{
  "num_hidden_layers": 14,
  "hidden_size": 192,
  "num_attention_heads": 6,
  "num_key_value_heads": 3,
  "head_dim": 32,
  "intermediate_size": 1536,
  "vocab_size": 1521,
  "hidden_act": "swiglu",
  "norm": "rmsnorm",
  "norm_place": "pre",
  "norm_eps": 1e-05,
  "positions": "rope",
  "rope_theta": 10000.0,
  "rope_fraction": 1.0,
  "qk_norm": true,
  "attn_scale": 0.177,
  "bias": "none",
  "tie_word_embeddings": true,
  "parallel_block": false,
  "init": "trunc",
  "init_std_qkv": 0.0278,
  "init_std_o": 0.0,
  "init_std_up": 0.0278,
  "init_std_down": 0.0,
  "init_mimetic": 0.7,
  "optimizer": "adam_variant",
  "learning_rate": 0.00296,
  "beta1": 0.9,
  "beta2": 0.95,
  "weight_decay": 0.15,
  "lr_head": 0.0148,
  "warmup_steps": 270,
  "schedule": "wsd",
  "decay_fraction": 0.837,
  "decay_shape": "cos",
  "final_lr_fraction": 0.05,
  "batch_tokens": 262144,
  "max_seq_len": 768,
  "doc_mask": true,
  "train_tokens": 994200000,
  "max_steps": 3793,
  "dataset": "wikipedia_en"
}
Each number is 128 + 24 x the weight over its row's rms, rounded and kept within 0 to 255. Layers, rows and columns count from 0. Numbers have three digits each. The size before them is the row's rms in percent of the matrix's.

# layer 7 MLP up, 1536x192, rms 0.088, rows 1109-1202, columns 96-143
100:142131120136086106096110128177119143115118124126157116127136105148132134141074112187116141085144142139118120115115127131111109125144102138125151
110:181109107150084124152122102172133090087126087130144126108118103160137084121155109132175181131138135142133112115141164120122134117109152098162126
097:081158090061094168117154123159122131147110115112071106090163150126149096143120136100175109111127137126169153137076136105122132111101146166115121
095:146195079158126121119117144154109140140127107108161077137159152121127136142145123121121172138094141159115158113120147150146108140103170151137138
097:148081137119111120130132129135084117123131123144125148169116211133136132135142145104137110065169196111130136114125148130146124117105162130097103
098:146118137148131123114104124146134168140142141177110094119176164134132149165132087172166167128145099124127104173130094156139115134128116161162122
103:110119141089163098093123141113105094083153127163094149116117151138089139142124112138130131119103129105086157139102162178121134178090103139137145
095:166109132074141116158114151122109120112122163166112137182094138126083125101111121125149094125168149121124122170157123126085127134155095132130174
103:134131116157102071135113138124135134087072141141075129113134113110125129146163093160082134075146124137146105140125109119137138146108126106115106
102:138123127145130168197143128157137092146137126112086198141159131077137121168106166114096119136142108114080119150078108130142085164161089164139151
103:128131135168096094148156081102102165130148141110156120126152110135143119118127137072128164143127091110121143130165113118088116151141116141169092
102:105098142120113095117143122168113136163151133104103127122117080120164163110176095136166111155133153130099132143115117105092118083154072162149093
096:156131116158074099133151129095114118149159129106107076136110131126155092140166134143124139110116105149119140126120127112106132105172092100140097
092:135118153139109146132112139138150158125109125140121113174109148162143123124137171131099080112143138087155139164104172107144129117124092132092130
097:140142111162136119110144122174125124120117110131113115138101079163119126168128146143127113179111174125094119133100113133134104141126118121129140
088:154142146126101080192094136155122153109178114122139112090107138123121128128153137139140161146164137126127082138136114127157101172084148119135094
102:133126101135103142099095120137146109100084117119100102147151153115120164131120114083131099124090124144148112140161094091137097172137153105083111
098:185152134116124088169134103131155129118139118115167197115115142162096136119144113102101123157141120093155181111129089128153134105096132124134175
106:109121110172083152104082120135166131130141104138108169170122111128111098080090112129137123154082127151127151129120082125132139113094145123099126
097:152117108139095138127135113143089101138145133090084146139119081170095157137126100124171125133131091166118163151169129095099164115094121087137164
103:124118133138164097117129105145142091154083119161155162129157154146098136105135147179148103091131184088125122139077096156112142068141120124152101
101:123151165072099099148147159102099115141152100122123116139121120099152131117114152153120144139130102145138122131148149151137152085159090146144091
092:107128123135103151121137120109114137173126109113114102124134093139159170153172111162144101102139129083107135195141122131094160103100120099140133
099:154114130146111117160119108143147137159110093106114139131142128138175123153125157146167141120088123127081123141110148116122092081111159113104152
101:105115101130116163144120130134091104112135139112128099058113092099105133152116103140139131129115120144136135159129125095109111067100139095153098
101:129105102167142124142161113160082145113167144098171110114137115149091144135123105117152129119142144099161103121118130176121141137166136122102169
097:123126113153122119109121143148104131127140082099153093131110152125164139145154129159154132109104128142122140098129118159115089098133082139136123
092:135089121153168130127104106105166135118092126132122149135123143121115180101149111145128126145109140098164132111082133117081123149141114134126128
101:120123109161126145123093151179158169109117144127124142136108118127070100094087095183127111099136113138100082154118118154148139130131097083117164
101:134121086154124122098146093113115138141159065111156125179131165147110080087085143147107178141092116123120137136138118115107165095156089095184130
098:135141129129123140149086117135127123168132116137080164117094116108134099177126154122183100131100125132127110166112101100157122122116128169108106
096:202105143078144171147147092138104102118136119081126143126143169174109112123099155132126142152106094086116136156114119115120140153098118108124153
098:091159133144103123104118124117074129119143128146157137129115160178119139170107136115076138097078127142090107168102065077163121150101124128120137
105:144134113135164114196099136115126148121148113128093086202169108151113104112143172141167087162136092149140116089119108158109126155130139142119116
104:152099120132116107166139127065149131109094126160121110128115136142095087117120139152121089124100145137111156130145163131118144155172096101186130
103:098126126171128152145130136161108104113135153136167115105130134126161161151165151146092125102169132116110103137113117171087167111180178141144136
103:121133122112084176149076138101135083097167147084132125142098114107153158116160139092127178110141120094120130145125172115137158192099087124126107
094:093144135102145117127130097128152170137065157088145138136114126084098122202159159142155090133145119116167129149131121126143151106157126164125112
098:171101135145101124122114118125100109196164079109080132131153154152119155133120137093041133119100119135136138113125131141139131145146127118148151
112:130093109122127152112151135099122152110114116146080115122109089119121131136171096157151124118167118129136126085115116120154128100107123126121134
097:165100133086107108137137126123120152116224095093161134134109138149140055106126125155147126149083137105123151125098133131124079093094101164101130
101:162124139113163103120102141179165114118140144117163132144103108137100138140140122068160090110160112070122095153117082146134152140100075147139148
097:148171121143094119142161136194155091095102153147095129134130144131104098143137122129148116138105132165122107121113177137104126129163158167139165
096:109111134174134139107097100111136178177168097122129147121140127130135150145166155148158141120127117152181118117088128148137150156154139148160150
103:114114112102153155127113109141132127101134125125036166081141118119140155114121138115148159107110100118115124148134143125135111144141096135115147
104:142145136160147113092136130137106149139130113109116117108147103100090104166096147110133139089132156078131088123121112100149154136134093112160092
103:120115105154107121136147125145110130111112149117078108123138204130087115105121126117108148147101148100163125133139095136165148140143137106121180
094:123101135138124112103103117156197136121139103113133133139144118074097114124120138140142129143103136077107186110135132094160134146153115104142177
101:129086144138122126141143137117157158090143147150155075121144139131138110110122200146167158128164084132159108157160107113133150105159084147141131
095:151129134125152110125120107146138159135108097142177128086105126129114088092116094136114153160104164096130114124084140161108116153126074122107118
103:117132126097107127110154094154134109076093122146098146138114176108123159144144172116126110164136153127131111131158096143109112081071103151100153
102:102144096127108151111147135148148109146095140154114093153087077165106181144158142138120144167151096116097177119080130119126113119111139113163129
102:121140119122138138128151138136179146097145133071148128103180101152143130123142138172088094161113122110109114132161105146132154150127133100114151
101:106140153173149179154135191122094128130158173099178123142080148142121121123111137129110103170128157133118133111168123099122157123117126118160118
108:158138137164092126140154129158134118155187138150152129151126163135140134156154138126110132129135104170131116165141120131163174127114137144138113
099:142109133135122115117098124142157128101117149156103172118119132109124136097112164149137098129091114120109163107145115113111145123101119143116180
102:203103100133103108109150118128106162150166145139122119150123099088145151120120149147170087117139064134138140143146116114119089118175106118086168
090:098117074125091187141146112125106090156116136123132147149147150136176109111116166102124158144147122116111121123137125141156094140144170105132101
100:130116138101128126174135136150124155105112194173163119104103124123107076137090162123120136143122153133106126138151136117114116136144153130145138
117:069112141088195148098169137165067108158130133145122124115167118127126090142105091129107114147111162131143168129123080106114123129104125114145178
106:110154126168168140157156101162160128140115132157140120119162122123112087050145108133135130166114096148124119141135129113115095110164134081127134
107:111102128125110147104138141087131109109155143127121082108129154147103137125126108118095108156136127093092121153119111127120140110137113098139165
097:109152098081121115127108148130156134162099122126081113112120153127113178126136128135124123111095092089147181125163151130098139134108125104126125
103:134131103086144138115152123153098154095126098153143158133156131154127115110104108161135150117154114142111112128098128182102156122168132130129132
099:097106121133153131097116138105117137144142106122094140136116101079133098153133103123169148092105105107172130101125141137093126177115131095118105
101:128140139176115159134123126132138099127153116087107121112111138144109153145127058147121157146098144129142141084097108116145095158157156129138167
114:181137143144112172135120129113091144136165137127047158066091166125117155074115135155109170115125149129131103122116148131133103131111152117164102
103:119117130131121104137160149097134138165137137103099103103124082115122138085103144082098111117119097109104148124091114103140121122099091133128147
103:146102141113105132078130106105152147135115098141117152154132148137137131145113162104125103152147138165170144149109089134116130133130182151157148
100:155135147135131062129136148144163125166092125098133073133104111159132098131156115131117074155158137120133152141158121102140147119142095152125137
096:091145140127082106136160126111139132109116173132115109130093099113132171129133141087143113188185132133154088144105104135153130123153148103124139
097:117155145101094146133126120130133125156115129129157129108125177218106147176115097123139146150114149143132152130168133168125108141145131099119152
098:118170149133119122122137145186106100093145160109126093144168129152105117113167148079130164080074187138119107134135118132117121157124118104134130
105:113133109093108095105186123157084088113132130128085135155109141154125118098116100108141103136085146114144164066158147152124104135124122135096106
095:139107112081114084094098117123102121145153085115122141163132118088122145152127124104123108112078130111117127144147140103138128134146131090166128
103:125097107092166153149095100184169103126109137180183169108086143141101130107162184143134113149136170120061135112107124131131125104121118130067135
095:131160142122100111128157153145157139141164119136134131094150133143126127112112118109155160125113106168159158124140132140091109122126109119177142
095:120166134167167109153181114103122118141080144130085129110113106096096115130114129139150132138157176132107144133125161120101166124160167165153145
107:154110110148124104121177130098143174105122140133145108146125110124141141111107146175151139162139126115156103091137151134128146164100151127183092
103:102147171096103154123108154114135097134135110140152092133100131095077116165116139099142131120118098106140126137100138075117126158145137128114138
098:111139135095109126175122131071103143132170070118108096113134141126078143084131154106130151161121121112119119174132164121086123111174143158170149
105:127132144162086135144157170138088132104139082114114117112122150149143077116141111154129146162114143154094110132138135128191140173111137142109048
098:184158134101070117129146136138122135155130114135133114193127123102119127115141068145130109097136111117125114103084120115119118111114074118124141
101:124142112111123134130112132125125150086158151118131123165126148162141107098107136148121139155169144184146136133105102139118156118113119114092156
101:129147116142144135091089126141129134153086094131127138106105157131137131127098136137096114126109140106095094069168094141172101115100100150153156
102:144143115138129118088145148165092155127122104094115159114142147153131134161133147094087143175085109083127136152118079125139130152139119119130136
094:124138123122118122156157113112149092139105143107138178137132141149108093117139126152112091059139137133107121155139158129159145119098098136142130
109:128169145119131125133147131134110080143163098114140150117120124160131091108119138149160113156107104139098147137171119134136131085128144074111175
099:101137147151173134095112127191129134164165090141142163164153098128103174110134128105161092163139137156122172134133148132123162160098166142083114
091:120149168123102129149099179159137152119154135113151118134125147126090101185144110156133141138116147087158169099122114138120146139130143163189140
100:142113079111124061108131107095115128141119126093129100104139154153126129123122145099139101138148135148195092138095089153101126119113142119135108
110:095117129119118137125107139098140176125117094095135186140135126129146105142127118093135157114111138107138147136118116140149104119137124121168128
101:130171141139081133150161157178146146115126130131131124125138139140142148143082168103101147133112104104143116115137120121102106147103116132097120
098:071146117121139166133082172127130128107129149139120133166126157124137144119120139154146126162082166137125129153121142104161118145129140105112151
# layer 7 MLP down (transposed), 1536x192, rms 0.0868, rows 1109-1202, columns 96-143
101:128057133152127131129106114097121131119121144111145150151140154108148133124148147139086141162141067123098165133093162067090114161170134161101149
106:105130130126165128112120141081113154168144181126128132146142132104109158145129125118080107123092120126135160142113106113142132127130092150111114
096:193157157145112154158137070102107109151136178131137123126133097153105112110104157122140150137140149105118108126173140131142114131152123103163114
097:123102173133122098141112075142145092122130172114141153121152137066136113081146109164084142081123139153138116146155105137115114133160117153087136
100:103119079127147104139104119127141161088129078137125162087084108130128088072112133098157159143127128104120150125142116054156138155105115073103143
103:168129127128113164091122141100114150099131113108135147151125121129152122144132147144069133159090121111162120098152143182099117114155102106088124
104:117131175133152136129119090119078148129123131162151072116136115096137130094156145124106099147106156153094150121183122138158136095102080130077119
097:102174140205120121118135111105140135112132079076108113131129120128195126158113163140126092113136074089158118129119118118161133111135134106137145
105:149110109149059151103092107118083122102106086125140127106104124130121140123131127106062129148107191086135109118117099118109133093170116099118139
102:101163170142121084160099127111129132120122090091121140099117135091110110134133184140107108119131104108162107122137094151123081153152151139128144
105:127076117106121110145101114179127141123123151107125154147159125091144110135123132161157106162130104124175137109142101128128117140091118129110094
103:152097123121127104102139155120179115094133188128108150123129139131147161129119104087105109136128153151176096139122126089126155110162122114115143
095:133106109127108158097107115136180142118098078180106131114136139127121146131116146117120138109138104171162189128118108110125080128066145123122086
095:123099130134158132131173138110116128136133160139103096100101130104111112112145097125128152132125107159086098074130123084078155126165179096136141
097:105092061114157078142088091143121141147137140121165134118119110117099137142137104135129115177111148163139116169144135084150100139109150129139097
085:121093142134152137087174138098162108156139085146104155124113129143112156093107135129116119114124115108122129106162109076131157139161137156130140
101:137141101138089140112130159100170083164157153124118126121128154082093152139127103114116158109119118155116136100149190137161158083090136153114141
100:122138139123124157114103172132131129159148170116115129160139120158100120087130160127123127120105157136130098118129143120102128159196101116133078
104:128181098157128171143117128127148128116133103119166120133131132114186127172145131125095090121095111134109111127093133104172157114108162106122097
095:147126161123145105153121139131134158107108142131143136102102141092137125135130144140097125136128157136122079118088123122151157098127116155107118
107:110108066137141128136146148122159109141113133126130120124127133142161108137120127126159109123138129102135087110130100094148124077128108106137094
098:172100092133134149144124132163127177129147101093131173162175139159107148135183120118106129139117108130128161105116143066100118148109122180108127
089:143123081136125121117101137106140137114122113128127172161129117112131144137135173164126112177130148151115134121118149137135109143119160161132144
099:084144223123104106143119106154137118128138111122162091137153077130115120139124164144104095135114142147108121168129108153109155129114098128109118
100:104114111111117098135077119102179092126088174144164145167125105138113123129148126119101160101140173131153136110106134077082169141117123126106140
102:133141150129105149115136109106147127131079128100138109145135134108103136117075147144132128163125148114097092140128136097140160118122135127108124
099:088112071113083127104121173115137148107061113135149077131129162156110092114133121139143112118097097128149065100117130131116128112122080117100130
095:076179169198109143106092135126113114135115131130173115135111104165131096161091163154145108139156130118133111115107123157164116164123143106087108
102:139150139132126128145099114097118177097135126127119104130171143122152154150169108132108180159098157138122151153101175068075118167169106104146148
099:139135151131124116119133142135119115122116148087149165131143137135122126127147074117112087107139149117137111128123144159108107149132111146161149
099:134145133102132128138150116160126139132117128107160085090116147132103123100120081136126114117141096096120160173121142102126099128123137155157105
094:165135146143150142133086117151104099136148149129144133150140121153127100127156161117142161156171125124167130127131136070119143123136135156144136
098:110128134130122083138121117142125107151090131117120146090157146168149110151158111139113153150095099173097128118106114152107088137114089124138107
103:151130144112139126101175116101145139150116129126112066118104151132173111099103084116098131116171164121126168108137159116160111108137122118148149
100:106113144163119148118141123143134163133097150135118102129147139086155144133116117141126131093140129134168126136102127076098076126140095112115129
105:145140155136105145106102121114077100141126110092170087139148110126100117129104112132104192159110128121143139179147098145085184133086133171119176
106:165095129090117153131147138139108159130119117128165163131124145099135123121116138152111048137153115091128129129157079158104121144140090110134108
097:126137145167133122120170117147125169157107078109134128137125151121116144148189123094142106104132128109149152131155100099141149115118142181118157
100:191134128116116128125129115124126155117118130124145153106184178144093098153119131124115130153151135113116115146093135124159094156134065161179128
102:132101096125136139109132141157156109127135149140109147115098147152107110170184170102123180153100185118157144169132150113129165117166106110111134
099:135112133150101090142108107102128107125081136161122092187086118094105111175103145128125131101164152110123059155120123126115119152135108129118148
101:162107143092127134157100134123133111148079139118154121097157168156164117094083099147164134145123117164110152152138119122127181119119081122100143
095:105119105091136118154152119147075142113165152124116120070116132108111118139174116137109145141076143142102121151114120115088153154130110149102148
098:133136132103173100151123132157140097112091107132079096157110111114118125152151113144129076150140086118134088128179161107119114125133202093097154
104:116117147121089086131174127123092138130144143125145145134140145126135087142140103129089149128102125088123097131150151135107136147112125149164119
105:141103165114132104153196121144185104155124113148164180146097138155135141129165119118122138154131102152126201134127131156107128115131128108148149
103:084160084140161144132148084126116134129119187098135115148126164122133093154159151090104085119144141110148115086115105074129131129093138115132123
095:151130106147143145146113127161084134133108164125118145123147130118154134108137137153091111104115153101143046152114124126117125157162077104145096
100:113143115128081141134138141118146134111123119127163127133087129135140121145131132121152129192146117130141122135136100139149127086110161125161096
097:143133104129127164139129164112108082108102154123165134177129107139175140154121141125124132133123117101148163106173081101115126110134145125122130
102:122097114095113148121131183122086166140125088129128135092123149144103107157152123118144134158142148128114137135116134176116141114086139109146118
103:151125074136095131133104136125112110102130129127164082162084137164118127149139123160201153117121143119146176104103149117119168133105094128129126
101:161118076125126149132127111139127116119130119158160098105120133124143141145161146166140157144124144139153137133156145107153099133140145197121093
102:088121123118116135137124109157093155139140114171137131114144158139127113110166152194108123079108169105155084133153088139139067155154131111125130
110:132111129096148153149117170121138143159123095111133158144134133155128084139117133102150130145087118101103138112136107155110183140169100165100121
102:138105113163149121164113170112092148165086119063151155118100146125140143179155113152151151122138121117143114142108093122153123144147173126101133
101:166133135079128144117131125087140142129182114128122127140142127157104117103109118114098127121092135117181131150101114101157095131113101156176119
089:119150149127093086140143128171129144118113128163121119113126140156113125129129134155134129141168143110136141146111156109089161107107092112140106
099:115137147171139132110176108086115131129150119120123136140148130086127119165163132139151075114125128091166152121096131149100149128137140109115142
106:136169224089149121152081091134132119098141106191122075129143124079140150126119110126121118135136128116124126110122131142099142139138138111115154
105:104134192118131100154138117155128105104176138145138142149128117128106114113125123148118115137142135152117153113111104168119112123159125153082149
105:120117135115146143139085131184102137093084141129124154145146100144122109129148124113102163139094113123119122151087105134110126160128161123143116
098:126122132141123142129147103131102145114116163073083124126152185159154156120104123139142133157132142110105128152153127153106142146106147109107136
104:123138128150106107168133121105173126123103112127102153149113142099163133076115128124121119109147166073125155100158115091150105164161157102121152
096:123118126122124113112129125158135134096147133108159102137128164141127134099094132120145116129140166118119109148110160124150132076143122131125128
093:115132132118097116120113143133115133132131147147139106142140149138137118159118169123119138114165154101137103114124179138164123157071111114170110
105:078158130082157111152169132106156131168145089105122099130116138090117114128121119092123085107133181153129176135117088110148120125124182134119171
105:101109118130121079150116172120148107136153047134146136134111147148093134134141174149144118111126144128116102120134137107122116138132120097158120
106:121105138107074154119120119091152098140150108102143125133165148075110118178169117121097140114151151127170136156085056108139105139092138114170130
101:124090118110106123090118130127107124165115142149149150080171122176133152097095126064143111167116083093108125159131120111105164142140135124113109
096:112123117165125128141092118068142144150129151127125123179106131105120153115151130157104138090146145151105137118155150105135104122130123132137114
097:134138122114122093133122133134108113160079103100129174089130132090101139128124127162110145119132107111141117107117099111125132110116139155132109
101:143151085109169124127103145107130146138136082123126113155076106111120120164158134160124120146136154103133153151148112096111132107175142097115147
101:114089163139166111113127087104106113125180118118128159082169102113116157117128139149112136130157144106096159110161114114138103120152124158100108
097:116146176149097141113155122160109133121134123140104152110147102149153131140092152164111150109130117132118125108132067177118149129113177118108118
104:126100132137138133134179154109121137134132100110089138122134101133107098176142125137111190097126105095199131124110147115155105104157116130100125
095:133156155150122099154144084127112110182147104112139169113128143136136108128165132148127127135101125115057122115123127140096111121122077140105140
098:120111146114112117099100161118111105086145123109184162132114131131121166136147159114132133140125137125142126129124129101105143135165120115133112
104:099120149155110163113126144114151120139111139091115113126089103118136128086116096110127141141114130091107141105156131112188083127152147127129149
103:107158097109137110116154108157069185112113136126118082132111160123114134158163119103098131121114143115165106123134148095108147124167144159150152
101:167131107153127122125123126069082154126123166123136116100086092095103152154142123104104120095107134087145138112123117116106122147137160145139107
105:169127123157147132148152090131138141122150098106125145091166125165128107134142140112107138132136088139127104125093077118169126096119132170142213
098:155114146158130170145099139118141144120108160104108106069137189169151140130143143140126108118131123127111117107119141126200111144092147093116090
102:107124140095129124148113122100113131124136161143136088164134144165097152178151117103122156117124157126118124083107112156118139100118128094138084
101:148121129092107138098152175070129095116149145127092115147161093116125132155107149171127125113114120126095137143149094117122114170123135139141099
101:104144154101107092164141148110084122078118143145143103140139119063158152078136122093137140120138142140084144133125086107119136129135093117102138
099:129182127136133127164129139110136133167145131175153127152125142100077146139141151118158140113171155143130117092141118157152126123144097177135080
100:131160178134141127112135109137117110112171107115140106127167117099137173108118131109094148152128117114090125123112175122070094145112096179122080
099:132146171146101095112168156129181095154134108114135147142130140152136105102102124120152118163125139104115113151120135103130125149163147133137122
092:142098132118171096137124126125131106130166125102142156114131111138143160138119151096106094128140130138080129080084132136120124123111129143111130
099:134096150125130101121142093173118124119136137119136102081113146092094125111095104139106091101122094116136158120123119131084101084154162139129121
111:125109111121101137117112135078142142130113152116102107122142139143106107137098172116122149120097080143137151128117144165134134167149163106131137
100:107075080141148145086135144148114143127116110132137152134112099100166131163128130129162103108131101135184130123117150139125103101198131118159129
105:117144109158122130127166113138120073119141109129134085061105096116141153148095091105121118068144110169133144114115121147110131120114113124105091
# layer 7 MLP gate, 1536x192, rms 0.0918, rows 1110-1203, columns 96-143
149:144115133143094094122138136110136064107088125121153143128129117146182122150128076162101109090121088115146109097153169149043096151117140138131142
098:083177091123120157069094153077161105125099130115096119136082158103131150143080142112102091135140115099071151144146134162142131116129124115139131
098:128145116100118110121150161137133147082147104128121103126114161146115093127122101147118116118166154080153140109109132147050121161135156120165096
105:126137108118182146168142099098119144096154130178127127141146191087123133108119139148171123141128157127120119151176155117154112170181144127097142
103:110125124153164137088094101154144105137105127124133144132095081119139109126152109163150098094125144162141133133110176097165128158137142139144119
099:104118123136154172133159124121150127141160112176142095139124109151136115126170168080102143128083150119107138150136123126101127083156117109155149
104:135143127145168130109118114167135146157147151137127111131154114127127149162138119145159124092158078120109098128121124116152134137148117108068102
101:129136116139129143110141085105141104103139104085124120137148131103102141110134188107143136102127107136139122171109159102175129085144146122108123
103:176119159175135135154121122120122117109143128097138117128131181110132136146130146106135113116127108121120118113107127138154127129142144097147095
097:145131121129144114067171095129119130122140137129109129069155144146084113111132161102190149127115135134130119145159158113126146137137067148160114
101:133116119140120141115160138152140160109121093117175111133126115096086153131140074126105161134160151140125107143130175113107084136122145170106148
096:122138136169137137192122134128129149123121134123138123171131118155108159114146131158075115126118115118086120119138120132123144121168111124141151
088:179083131099143130160138146138143097128113161119141141132090105136112086149129096108167103121122130146140099138144122130104140153166107122132123
097:118126121103131139136093136151146154136083165164142121158116112116089132096093140123133166120115160108125101112175089157136115109118160112135176
089:126125117094109122161101117119116093144116172131171109155127121119188116102172118106133137128093144141141174147123157177114102166134134101101119
102:090121161142185135161162146146115146130118105122125059125148145107109140113115128127106106087135140123115160135143118085156133134159129092114122
101:134129158146124169108166073134127128117127152129119149154094169120113141146133108140162096160138123144119146111125122111114129177096119104112119
101:073104093137137138129152134105115111112115103111088093115133124135133119134140135112151142148093103149142134141097143127149133113147155149080142
094:124134122109147124124106126109162158140122136159133111107103115153116080126147128140112193108119127132120119153125120101159141107092118172111100
099:118138116132101131162121135126119134127119125168100151121113126098119220187118108136132128135089101136095157119119149109136097102121166119114140
100:091151151096141139170129124102107188085147145132136116130144155160123115098081165163118114126138130120165140093125113108156129136121116094172117
095:098129162152131151129131155104132138118151131148123098121102107133098123113109130149136110142117123065126129111134143109099147098154101120152116
093:158127091160173139117130109094135132124130162152141160112116120127144143078152132135094111130092129132133132135156145136123082127139127093131159
101:089155156097129098113124101142128131119111067135101135100089127133144178110163097113152120142131102108168096135115137146131154130166128137136124
097:133101130144113092109135087118093117143136147141135087092149142126136086144140173146126139121115134137105139112119180128119151126131171130114101
093:102160153125176115157141097146134148125194106176140082135096115104125130124165169133079082116073131155136209142114101128136133129127102171134141
094:118172098160129125147111127131128099119156122138161141120141142145100114086134164125100118130112095158121141118126083118161131184139131116107115
104:138123086104168110131088138148131130168150118163089107159181133093160111155116139131137084111138157145152131133132148086098093137099156090101117
096:112126128130175113144137086108136150119123113076156121111110148147174137120134105108134135136095131132125103138151171140133163101097103112132077
094:135137141106175131139113113132120153135091143108139156182140162111182125164126134078110161073135099109111145120145147123157117147074160113128104
095:140137161075159143131147125109143122145128152103132140126114144132098138117175151086169112193148127136163099136133109076147132147182114154151087
104:144122105156176146094140096174147136141151121105073155123117112092134114150088127100119103154120173111102175180146132123104106146157138132138076
105:141124146149122129175108101156137097111125124098143123119138132119112090150146133120099149165099179162118100129168101100127150146133150123140179
107:116104074094137172117134131139141134097124133129120164119104097178104113104152142143116096161097128113136123126138077136117131166169138138151139
102:179105136146129137136138145118105145148123096110144094136113093101114104126173133140105144121168139152113108120089114147166134109130156138099132
107:147131096142118151101087136131137153126157116133124121133131148132102112138131120142103172111091142136156183123123163109105127123128147119135154
089:095079139136088144138151113113128111139144144167144119112111177179154130148142131098123091099124139129123195115121098117146138113090131124059113
096:138099151141144095134085105155109166101153121111107123092131091086150073126105130128095103105170155113112127124156129117113113134119126157138151
102:157113146138151114093143113142165128159141126078130141147153091143088116149173152126102120139109123162101170144133107120130142113106178123119159
096:109145153112116168127099115159085075119086130141096155098176167124136137169161118174115146118108121125159155123098155113154149077131132124108156
104:106134095141140178149151172152102137129133104094144146111113101113138136167142109107099079149146086123074114141138128136118132127135129144190088
098:128084125153142111108111119112151117113096111099093144128090144154098159111119176104102143128123120139132078105103115099228163148108109120162123
102:152118115136114155137160097095112107144150145171140111150134135119122153117148120136125133088118117112135104180137149166146140157132109190124149
099:138134118140129119141158122128144131125097105114153160145116113106125121120099138133119116155127189148109163158092139075144156107176125162138164
101:132145085149171105135124139121131151124120139133172125123147158157138119122139123151185119150103119172107161096183128115130127110101130134108108
107:135066134158114151118128106120142130150147132133149143088122116147094103112129112106104110170120111170106139122112084144124163193142097147144093
094:121083162118104118152143099136135106147113105122117154096143109109170109122128140134120095116113087119112103143166143123123124111168137135108127
105:118121157147173127170137128197122152132079104106116143143139157152115136107144173120165159108147111154163108106121064114120110090168141169155151
101:111119098142132148102083137088110117071080069130161130132119161158103120109171115104124153150128143143110139132146163097130127110141152172130109
097:073139130110131141137127105109105129117137117178098153136141147143113116103117149091158164140127173152155126103135180079140147110112113109095146
104:141138166142133130133135149140178113112128100164150175098127098180058135088166129074107113185140093114122146094116091084132151161141094157110137
099:141173136107189141170124093122088135066120130115155191103095141130125144080125158147176132142097093105118121133113150102133132110084131136164129
101:113111156099106166114121099131150116156161097128151122118089137121156127125110108162109136155129117130153153150162121116140157149171163109125110
104:159105103133139130154136094124218130109115116103127129130139150127109108134134128151102158105055131165120109123148124069117132106139100132160105
103:135122122121088111108147092149131116108137130131077147123157185108127131125128166140114166136130115110119148124187180111128172132120131115126111
099:122122097135125131123131113088091131090099112152149109132145127121137114178137116117154132150118159154075098116142124142106113107123126128126132
093:168106118116159120141173147132111137139119146134131147115128135142109153062125183095142139163119188114091142137072165116122129149064130113144117
102:140094115076134118140098103146111157112109096165142136138126110117104113126183117123095088160103150148129110105112097130150130141135130133166121
108:174153125143164130144113093158150150097131085136114091117116117111128083100140140129130143127082145139137166152113140110095122096095190126101115
103:122114096128111123117114063127088125159156110098119124143121118097130130131130143092124160148090140161119131108155151091143174120125106094102152
104:108135095143112125162133133157132144124124085181149102170150141123126110127147157168133125137163146071092153162130125143147158149157121118131107
098:114126101155103107181128143148111182112157063140094100110143135111135115149121110133112104100161134123125150162129122145093147106123104149100167
103:152114127128088118140103113133115136136126093139116128168125108133145122123173122142129142085117129131169132114131113131173142135126121120132168
103:167140124140121108139153129130100168129130123144151089126063078095138143113116083084128084118105208121106106123119146135143151131089117111124163
101:127158096143149117175129104126147142141096124165121166124174121167116116098172107144149129127114169131106147164114162083140101130151128104155150
105:114105074135156106164162098161204114145089119125095084111160152129116110136163111113140134139141153140179144172131148140170145161187100130148112
100:156140144171110137121169139148108179150132100132094139097103138124147108123126133104129169125160077156166117121132103099105084148175175123135122
101:111081123134129138148116078139185158101095112130077088129134135099128112158174140139132148124146104139156113096136103157134109136168103149133138
101:170114123120196118110157104162127173150132120126141104110135098133137171141133125135137127139121116102096135158139085141113174128112114137117157
099:099091135156116106085136104084106160159140156135102092168143106086152122111164102130118141134124094140156137202112139129161198101141082099120120
102:104098097140117121162103086118127087131128121112137169147165163163102107116143160110103109144120118137153136111137099120096140125176143125165135
100:135085133129103123200136110144100137154102145156114087103106113147146107068172135115143150107083123165112137144150079151116127119118105102133127
099:140120112090133161109121113113145131151171136171142124113082140141119141094162135114149173155118145127157152134144118125085113144137142091127115
097:123136135090106149084123147138141118202165101161160126137160104123156128167129091074127102101076111132098131112127098115168153125132102130095141
100:126101125138104076109153112153156128114159108174116130141112153107163150177134114097087171141121130159146159106114170126093126126161151145126089
090:155144151125159103125173166159141086133162109145126170154142135114101086089166106143136168102103116097118190137160118151125075130169130165112104
090:141144172111113178165139122113140148121160118137135144100138150154117077137109117135169108132139157159136124119147090105160134100105152128120139
102:134141104166164131110114117119128109151105126148146114117136130110128110112119139122119168097108136150107122125105112062115126113125166057120195
101:120084157130095099129109113121111165088127134188128105149114120122099161089114120133106135149134076118113151139144135140143129158088147102131120
097:109139151125126113144122132102056172140165156152135143122116136114116153088123121166142144118123112165176147132122117135114162141117161093115143
107:078125124142144156126120067137126161121087114108079096081133142115114105128116162101113137116155130130122112139179122115140103143162142135145148
102:128061141137170140088152084136139146144132157162110134140107129118138130152085148156163173128126131128119138066145136088109100125156088108139116
102:110125155127101123150118100138148139088139116144127107120092122097167124086136094142155166122136150150147106092154110114100100164126155150153126
097:163113136136169170177171119132111131151134114121124094166148113129180136156115119124140128134158140124116101149162130068101077147110123115136129
102:132191101144136120097091129148148101127109131152103127144127113140182111114149123114134125121124110172100156101149150116129176113105133147133122
098:103133078110124117163140090114113098126096136123144197125086125160159125131141149127137136073113135117090076157102111144123129163117126138104141
105:155142134119108136155112128077105130191117099105131158125128116107100093127131098109125128095150134134107168097152110157175140126091161088141126
099:154149147175155146153159127098145151104109135098114135105147161156092146169140109122135128126113114159125167141119129109105146107133125084104130
091:093154126148179118141115106116180168139140079125160110121149136122123129116149112138102131119107128138117148133128142107168125146096118109140119
101:091098093139137133116137143123099114138122071170094126137168134080100123100152137088126132071130106147115139103157147083131109131111124172146148
103:144136110148133122184102119129126141114110150184118126131146106137151136116121115126169109105130156128118146156086130130169176103133201151138100
096:130139122099101153122127101107111102088109150124112148117132114156152098117131151085160130129114169122100131093142174112147174094100131170145108
098:103107094118113146163129126143131149156151116160176110093114167146077132127100154165171173098094129167146133129143112114129136147144130113133093
100:172136140089190186141090144125146159107140117131167136092121096106098139116124121093138131110154183122101130151116124092143146129150123132121146